Weights of a small GPT-style language model, trained from scratch on English Wikipedia: vocabulary 4147, a variant of Muon for these matrices.
Each number is 200 + 20 x the weight over the matrix's rms, rounded and kept within 0 to 999. Layers, rows and columns count from 0.

# layer 11 attention value, 64x64, rms 0.232, rows 43-63, columns 0-63
192,209,218,187,175,221,200,246,191,244,189,187,195,223,220,199,192,189,211,240,214,206,189,194,215,214,195,250,195,167,198,177,215,180,183,230,196,207,191,235,215,230,155,203,232,176,222,193,193,210,214,194,224,179,190,229,179,203,204,241,220,162,198,213
165,181,224,202,199,203,161,158,191,192,201,189,200,239,174,197,195,178,208,248,198,191,220,200,172,221,178,196,191,191,218,139,239,202,188,190,213,210,183,228,194,195,196,156,179,231,212,178,196,195,196,210,217,243,225,202,201,207,206,184,189,222,200,189
183,188,247,211,218,157,169,215,184,217,210,195,204,209,211,181,145,220,194,177,184,149,196,180,199,200,186,190,186,232,201,197,211,246,213,215,185,198,222,197,230,191,198,197,193,144,241,162,190,200,188,278,199,187,200,195,216,220,236,184,191,203,207,192
228,179,148,236,179,186,154,219,239,174,192,186,180,179,180,212,189,230,210,231,225,173,179,193,167,207,224,216,198,225,196,193,190,178,174,179,200,221,187,234,191,193,213,201,219,180,188,208,238,209,183,191,172,197,188,225,226,194,213,186,228,209,213,221
196,176,196,202,202,229,208,159,157,200,223,242,193,219,176,185,208,208,240,195,195,179,202,228,210,202,196,166,218,192,193,239,203,178,190,172,207,197,190,171,208,203,160,178,184,177,218,202,225,174,190,160,217,202,233,201,215,223,196,189,150,176,200,191
192,223,170,222,216,188,195,206,202,192,166,210,204,203,179,191,211,166,199,227,178,208,203,169,201,192,196,179,172,185,150,191,166,195,215,172,198,179,174,219,205,221,191,190,194,206,235,180,188,227,205,210,186,199,218,240,221,158,186,195,190,206,171,229
222,203,187,228,224,175,203,172,175,177,172,219,196,208,199,192,221,169,201,191,185,183,226,160,174,190,225,201,176,180,195,218,216,217,160,193,207,185,223,184,192,181,175,197,206,219,178,205,233,203,208,218,164,199,229,211,187,229,149,202,223,205,159,201
188,139,172,187,201,182,210,186,219,220,182,221,194,218,211,180,220,186,152,235,204,205,190,205,195,196,202,200,179,212,192,170,240,159,221,189,206,211,205,174,224,206,193,215,200,215,206,236,177,174,182,194,157,218,175,184,199,202,182,223,196,185,256,181
171,212,196,218,157,211,199,217,208,192,161,237,218,221,203,187,168,175,181,242,193,214,218,244,220,201,197,207,214,256,257,211,194,181,188,201,193,212,191,206,230,176,198,214,227,209,181,198,184,209,220,203,220,165,215,200,195,192,192,162,252,169,191,185
241,188,173,157,219,190,197,214,205,188,202,185,245,199,200,186,186,172,159,228,237,213,195,191,181,222,209,197,187,224,179,204,220,184,223,167,207,213,178,218,169,197,169,204,198,179,210,177,163,145,192,212,213,208,217,187,177,185,181,233,208,207,204,226
190,224,199,178,203,189,142,180,228,216,228,186,203,221,186,189,213,139,208,202,252,207,214,196,245,199,184,197,203,225,213,205,194,216,213,222,212,206,209,219,208,238,206,177,220,188,203,229,220,238,243,180,179,221,172,217,194,219,210,218,204,194,230,185
180,239,213,223,218,178,193,209,187,201,177,158,157,199,203,201,197,234,210,169,208,182,215,200,234,213,196,149,222,209,170,179,206,206,209,199,211,176,206,221,203,161,143,223,209,226,140,213,176,203,183,202,221,191,167,200,168,209,179,193,216,196,212,201
197,214,213,182,175,196,204,211,199,208,185,206,196,208,215,221,215,198,181,229,158,217,196,220,207,211,235,221,185,218,198,204,217,226,190,158,212,235,191,167,225,212,204,189,211,175,176,209,214,215,192,201,222,235,154,220,249,205,185,213,172,229,188,211
213,213,217,202,196,220,184,181,225,214,167,194,208,213,185,184,202,161,199,182,180,213,198,168,212,193,205,224,226,170,197,197,171,179,209,165,199,189,195,220,192,150,201,231,187,185,221,167,191,185,190,171,182,210,186,246,177,172,148,222,177,227,224,194
173,209,201,157,192,242,168,203,201,196,185,166,191,186,217,220,208,199,212,182,214,208,171,208,250,215,221,247,156,220,209,210,159,182,240,212,193,173,234,170,130,192,204,176,213,215,240,226,197,166,213,204,196,160,207,220,233,232,214,191,200,217,242,196
207,197,204,171,188,216,205,169,226,256,173,198,237,194,267,220,201,199,235,219,211,201,192,213,197,189,179,173,199,181,201,202,176,211,155,252,194,217,195,156,187,209,225,207,177,222,210,211,188,237,226,242,217,121,184,144,194,201,205,193,192,208,186,204
222,189,210,223,195,198,160,217,214,168,163,193,205,170,224,191,209,162,172,207,209,160,212,252,197,229,172,243,195,174,192,191,232,204,189,180,198,196,213,205,228,242,149,182,185,199,212,250,181,165,199,198,150,257,227,176,199,196,214,224,240,212,163,188
186,212,178,207,190,252,206,160,170,187,196,168,189,183,257,208,177,218,197,254,200,170,217,172,208,205,181,164,200,167,196,241,182,200,218,213,205,207,191,207,198,206,174,232,205,193,188,190,188,202,192,207,215,218,195,197,227,232,168,224,212,189,205,190
199,211,228,207,213,184,217,175,176,203,232,160,201,207,197,201,230,190,210,205,214,188,222,203,191,179,198,201,181,176,195,259,201,196,192,211,195,168,185,136,166,189,228,220,209,198,204,164,211,227,182,169,172,209,227,192,181,163,191,231,229,201,207,200
231,260,224,186,217,193,177,231,193,210,168,216,203,173,194,206,207,226,234,161,184,177,176,194,169,168,183,197,197,182,194,202,205,202,237,243,197,204,180,162,226,168,197,212,199,195,178,197,189,161,220,203,216,196,199,163,227,214,234,234,228,185,236,202
194,182,198,191,178,222,192,206,177,192,197,184,208,202,197,189,213,180,189,209,240,197,176,221,200,159,187,189,238,176,193,220,245,164,170,148,192,180,212,183,161,173,217,185,195,164,188,213,165,245,206,201,203,217,206,175,191,204,230,208,179,203,201,191
# layer 11 attention output (transposed), 64x64, rms 0.196, rows 43-63, columns 0-63
242,178,202,160,207,222,180,275,226,213,195,177,226,242,198,174,198,205,197,198,256,197,216,198,186,203,215,190,240,191,199,192,164,212,224,205,191,178,181,166,207,222,185,180,204,199,191,187,176,209,226,208,183,160,210,174,204,180,242,180,185,217,197,180
195,208,184,206,220,179,201,222,223,184,201,187,180,199,192,185,209,171,221,174,181,192,232,191,232,213,198,170,212,208,189,189,201,204,144,242,153,257,229,190,213,174,177,237,187,213,190,178,190,216,222,179,200,197,212,173,246,198,224,212,177,199,187,210
184,178,233,187,187,200,211,135,193,165,212,235,189,190,220,172,181,204,207,218,194,213,212,198,198,255,194,219,236,162,177,185,174,217,214,168,156,222,172,213,216,164,193,237,180,213,189,196,195,165,198,213,245,193,230,180,220,218,198,185,191,197,223,189
225,208,189,216,157,193,184,181,191,183,257,223,170,209,229,206,191,194,185,197,202,193,210,216,184,203,203,197,229,230,186,197,200,190,210,178,222,198,221,197,180,195,183,168,236,208,218,198,172,193,197,198,175,158,211,243,210,241,230,199,231,205,218,189
219,221,205,221,226,200,204,203,213,216,190,203,202,185,221,218,236,213,209,156,212,223,193,200,228,237,183,179,169,178,220,228,213,212,192,159,220,205,223,187,189,208,231,259,206,224,212,183,198,186,195,217,238,209,184,196,161,199,234,209,186,199,195,200
185,233,209,184,203,184,183,204,195,211,221,211,210,165,209,195,196,197,207,168,207,245,215,215,176,181,203,217,245,190,220,209,180,185,168,216,222,190,213,203,182,196,202,213,176,194,226,211,221,212,245,184,202,200,191,206,190,258,182,188,210,202,210,235
180,217,178,199,200,172,202,196,192,186,214,202,151,199,187,173,197,220,199,199,176,184,197,208,206,202,161,188,191,196,198,194,209,209,191,154,180,198,211,169,171,206,227,199,183,232,173,221,259,236,236,223,211,194,168,217,191,227,201,191,213,238,179,227
201,170,211,241,195,220,200,202,229,188,203,206,193,227,161,211,199,197,192,193,152,204,228,220,175,176,175,213,159,203,211,225,187,243,203,197,190,199,191,150,196,180,197,205,209,165,186,170,191,195,226,192,180,234,177,243,212,207,226,181,175,175,184,207
200,174,172,218,198,221,190,232,243,224,222,237,176,209,172,216,189,192,211,232,179,203,198,150,199,191,182,191,178,200,216,196,189,225,239,172,178,228,207,213,187,216,212,166,185,197,221,214,228,157,214,189,147,201,216,178,201,164,207,199,201,251,245,161
229,195,215,209,173,200,148,223,240,160,200,169,186,191,232,240,187,202,220,224,197,211,193,225,196,221,194,200,192,213,174,201,202,207,182,218,191,185,200,130,236,185,205,187,194,165,217,179,215,215,194,186,189,205,172,183,186,224,210,155,222,164,173,212
215,206,210,191,223,236,236,246,206,189,171,193,206,221,183,192,192,195,191,230,199,202,211,218,221,192,206,186,210,180,220,150,212,209,164,194,214,203,239,186,179,159,158,166,227,182,200,179,189,201,224,187,211,177,215,207,199,193,169,198,199,189,224,187
215,200,170,163,206,197,194,158,208,183,236,232,192,234,179,171,209,187,204,233,181,167,200,176,180,206,196,249,198,177,199,152,223,166,184,223,195,170,202,185,213,220,192,196,180,207,209,159,213,228,172,219,228,213,205,212,188,186,208,235,177,224,210,171
189,177,195,221,233,195,203,200,230,163,184,219,211,234,230,178,178,194,201,168,199,175,199,191,206,176,208,191,213,224,174,229,214,203,193,199,194,211,193,189,222,221,215,168,157,213,185,239,148,180,181,181,188,213,186,222,149,207,207,198,180,202,201,198
178,236,204,216,230,186,193,222,203,192,214,204,234,214,199,184,207,189,193,216,200,212,172,186,205,180,205,182,182,202,233,198,179,184,184,196,156,155,154,169,229,217,200,178,193,192,254,201,187,205,223,203,217,196,169,216,226,238,191,211,230,177,221,201
196,188,186,193,197,219,192,187,208,195,182,211,225,193,234,193,177,198,190,238,265,187,194,215,242,200,193,168,179,194,205,187,169,207,182,216,209,183,205,263,193,208,213,192,223,132,170,203,216,227,202,180,208,240,216,250,218,199,229,206,196,185,239,190
162,181,230,206,258,221,199,177,162,233,199,156,186,180,193,184,196,168,194,192,226,223,168,199,188,211,234,205,195,202,211,189,211,204,249,199,147,178,193,254,188,214,183,194,177,184,175,221,223,199,209,190,192,161,238,196,190,140,204,186,182,196,149,188
199,189,182,196,222,168,220,234,221,192,179,165,148,246,199,220,163,176,175,193,157,180,229,210,174,221,180,194,188,208,157,204,177,204,218,190,193,192,216,174,172,202,229,182,197,205,172,154,232,196,199,186,192,206,218,186,225,234,213,135,205,190,246,242
180,192,211,189,253,180,154,198,186,202,207,196,186,233,178,199,218,169,220,214,221,172,154,179,226,204,181,227,215,205,196,213,153,181,207,157,241,191,219,199,188,176,212,192,165,179,220,177,209,235,202,213,181,205,201,221,184,136,219,222,183,191,223,227
194,258,168,191,201,181,205,202,170,179,171,210,207,184,151,226,190,221,221,177,202,214,208,212,212,211,197,197,174,195,197,200,165,182,180,162,169,186,234,249,209,213,219,179,190,181,206,198,194,212,195,220,185,186,157,214,195,215,189,214,209,181,150,202
187,205,214,187,204,206,234,138,203,171,205,193,176,238,226,217,197,230,211,214,226,150,135,237,182,201,181,221,200,220,195,214,181,212,228,198,177,196,189,225,206,245,186,209,181,178,193,159,184,228,188,206,219,210,209,173,204,167,164,193,186,231,197,199
192,207,197,236,220,227,207,217,183,200,197,199,205,189,178,263,184,208,204,217,212,196,246,180,186,221,195,181,185,192,188,226,221,159,171,151,193,195,198,181,216,221,177,217,184,191,183,184,193,209,181,194,189,170,171,200,203,208,239,187,200,157,202,189
# layer 11 MLP gate, 192x64, rms 0.239, rows 0-2, columns 0-63
235,224,200,211,202,224,214,189,213,192,222,241,201,173,238,228,202,218,217,203,190,188,194,206,240,175,221,217,201,140,179,195,176,195,190,193,227,191,222,209,197,184,203,210,185,179,208,188,182,180,183,195,209,186,176,201,194,197,161,221,199,192,198,217
228,198,197,178,166,208,185,202,171,194,213,228,201,192,204,172,217,192,194,201,195,183,176,218,170,215,205,219,228,187,225,186,219,222,207,209,186,172,173,180,217,216,213,245,205,213,187,186,228,194,195,170,172,185,192,227,226,213,209,177,210,185,198,209
194,211,191,200,191,189,211,191,216,195,198,193,195,207,217,207,208,204,204,192,199,202,214,193,205,199,194,212,196,177,213,196,203,199,216,189,203,205,208,196,191,206,205,208,202,198,187,209,205,201,197,202,187,214,198,209,211,200,205,185,189,186,209,211
# layer 11 MLP up, 192x64, rms 0.235, rows 0-2, columns 0-63
199,225,196,225,211,218,211,194,210,212,234,211,233,177,187,213,208,230,191,192,175,187,214,195,221,220,208,205,183,193,186,209,176,200,179,187,206,152,204,191,193,196,256,217,235,183,207,230,186,184,198,171,207,215,196,198,216,223,168,199,199,216,191,146
180,226,184,207,201,204,221,179,204,199,139,182,174,210,168,214,230,160,211,215,215,202,189,207,204,201,173,224,175,209,196,190,198,184,188,224,211,216,210,175,187,203,188,234,184,168,209,159,180,193,228,196,189,202,197,187,208,196,199,199,169,159,168,229
195,210,199,191,187,198,204,191,207,195,199,197,185,201,225,206,212,209,209,206,209,210,209,196,205,189,193,201,207,183,207,211,200,197,203,192,183,208,203,200,207,206,207,196,188,200,198,205,208,205,205,196,183,212,192,212,203,193,205,189,181,182,203,204
# layer 11 MLP down (transposed), 192x64, rms 0.21, rows 0-2, columns 0-63
201,228,232,154,194,187,192,171,211,193,197,191,197,209,216,153,218,178,225,231,231,175,220,170,201,203,199,203,231,174,227,201,216,230,174,212,186,176,213,215,200,223,212,178,187,177,188,213,196,177,213,207,198,161,201,194,233,187,200,214,233,201,191,192
181,242,226,188,206,215,195,186,173,208,206,218,207,193,205,199,178,217,212,159,186,174,189,195,210,192,199,176,222,210,201,213,205,211,225,214,234,193,196,195,230,183,209,192,195,222,238,226,192,214,241,203,235,178,190,224,185,208,179,184,211,214,217,180
199,190,214,210,199,197,199,192,200,212,207,198,215,201,207,200,204,212,203,197,212,199,194,192,206,220,215,203,182,211,195,196,193,199,188,204,203,203,195,185,197,184,203,203,186,203,200,201,189,191,178,198,193,200,209,206,178,206,192,199,204,212,188,219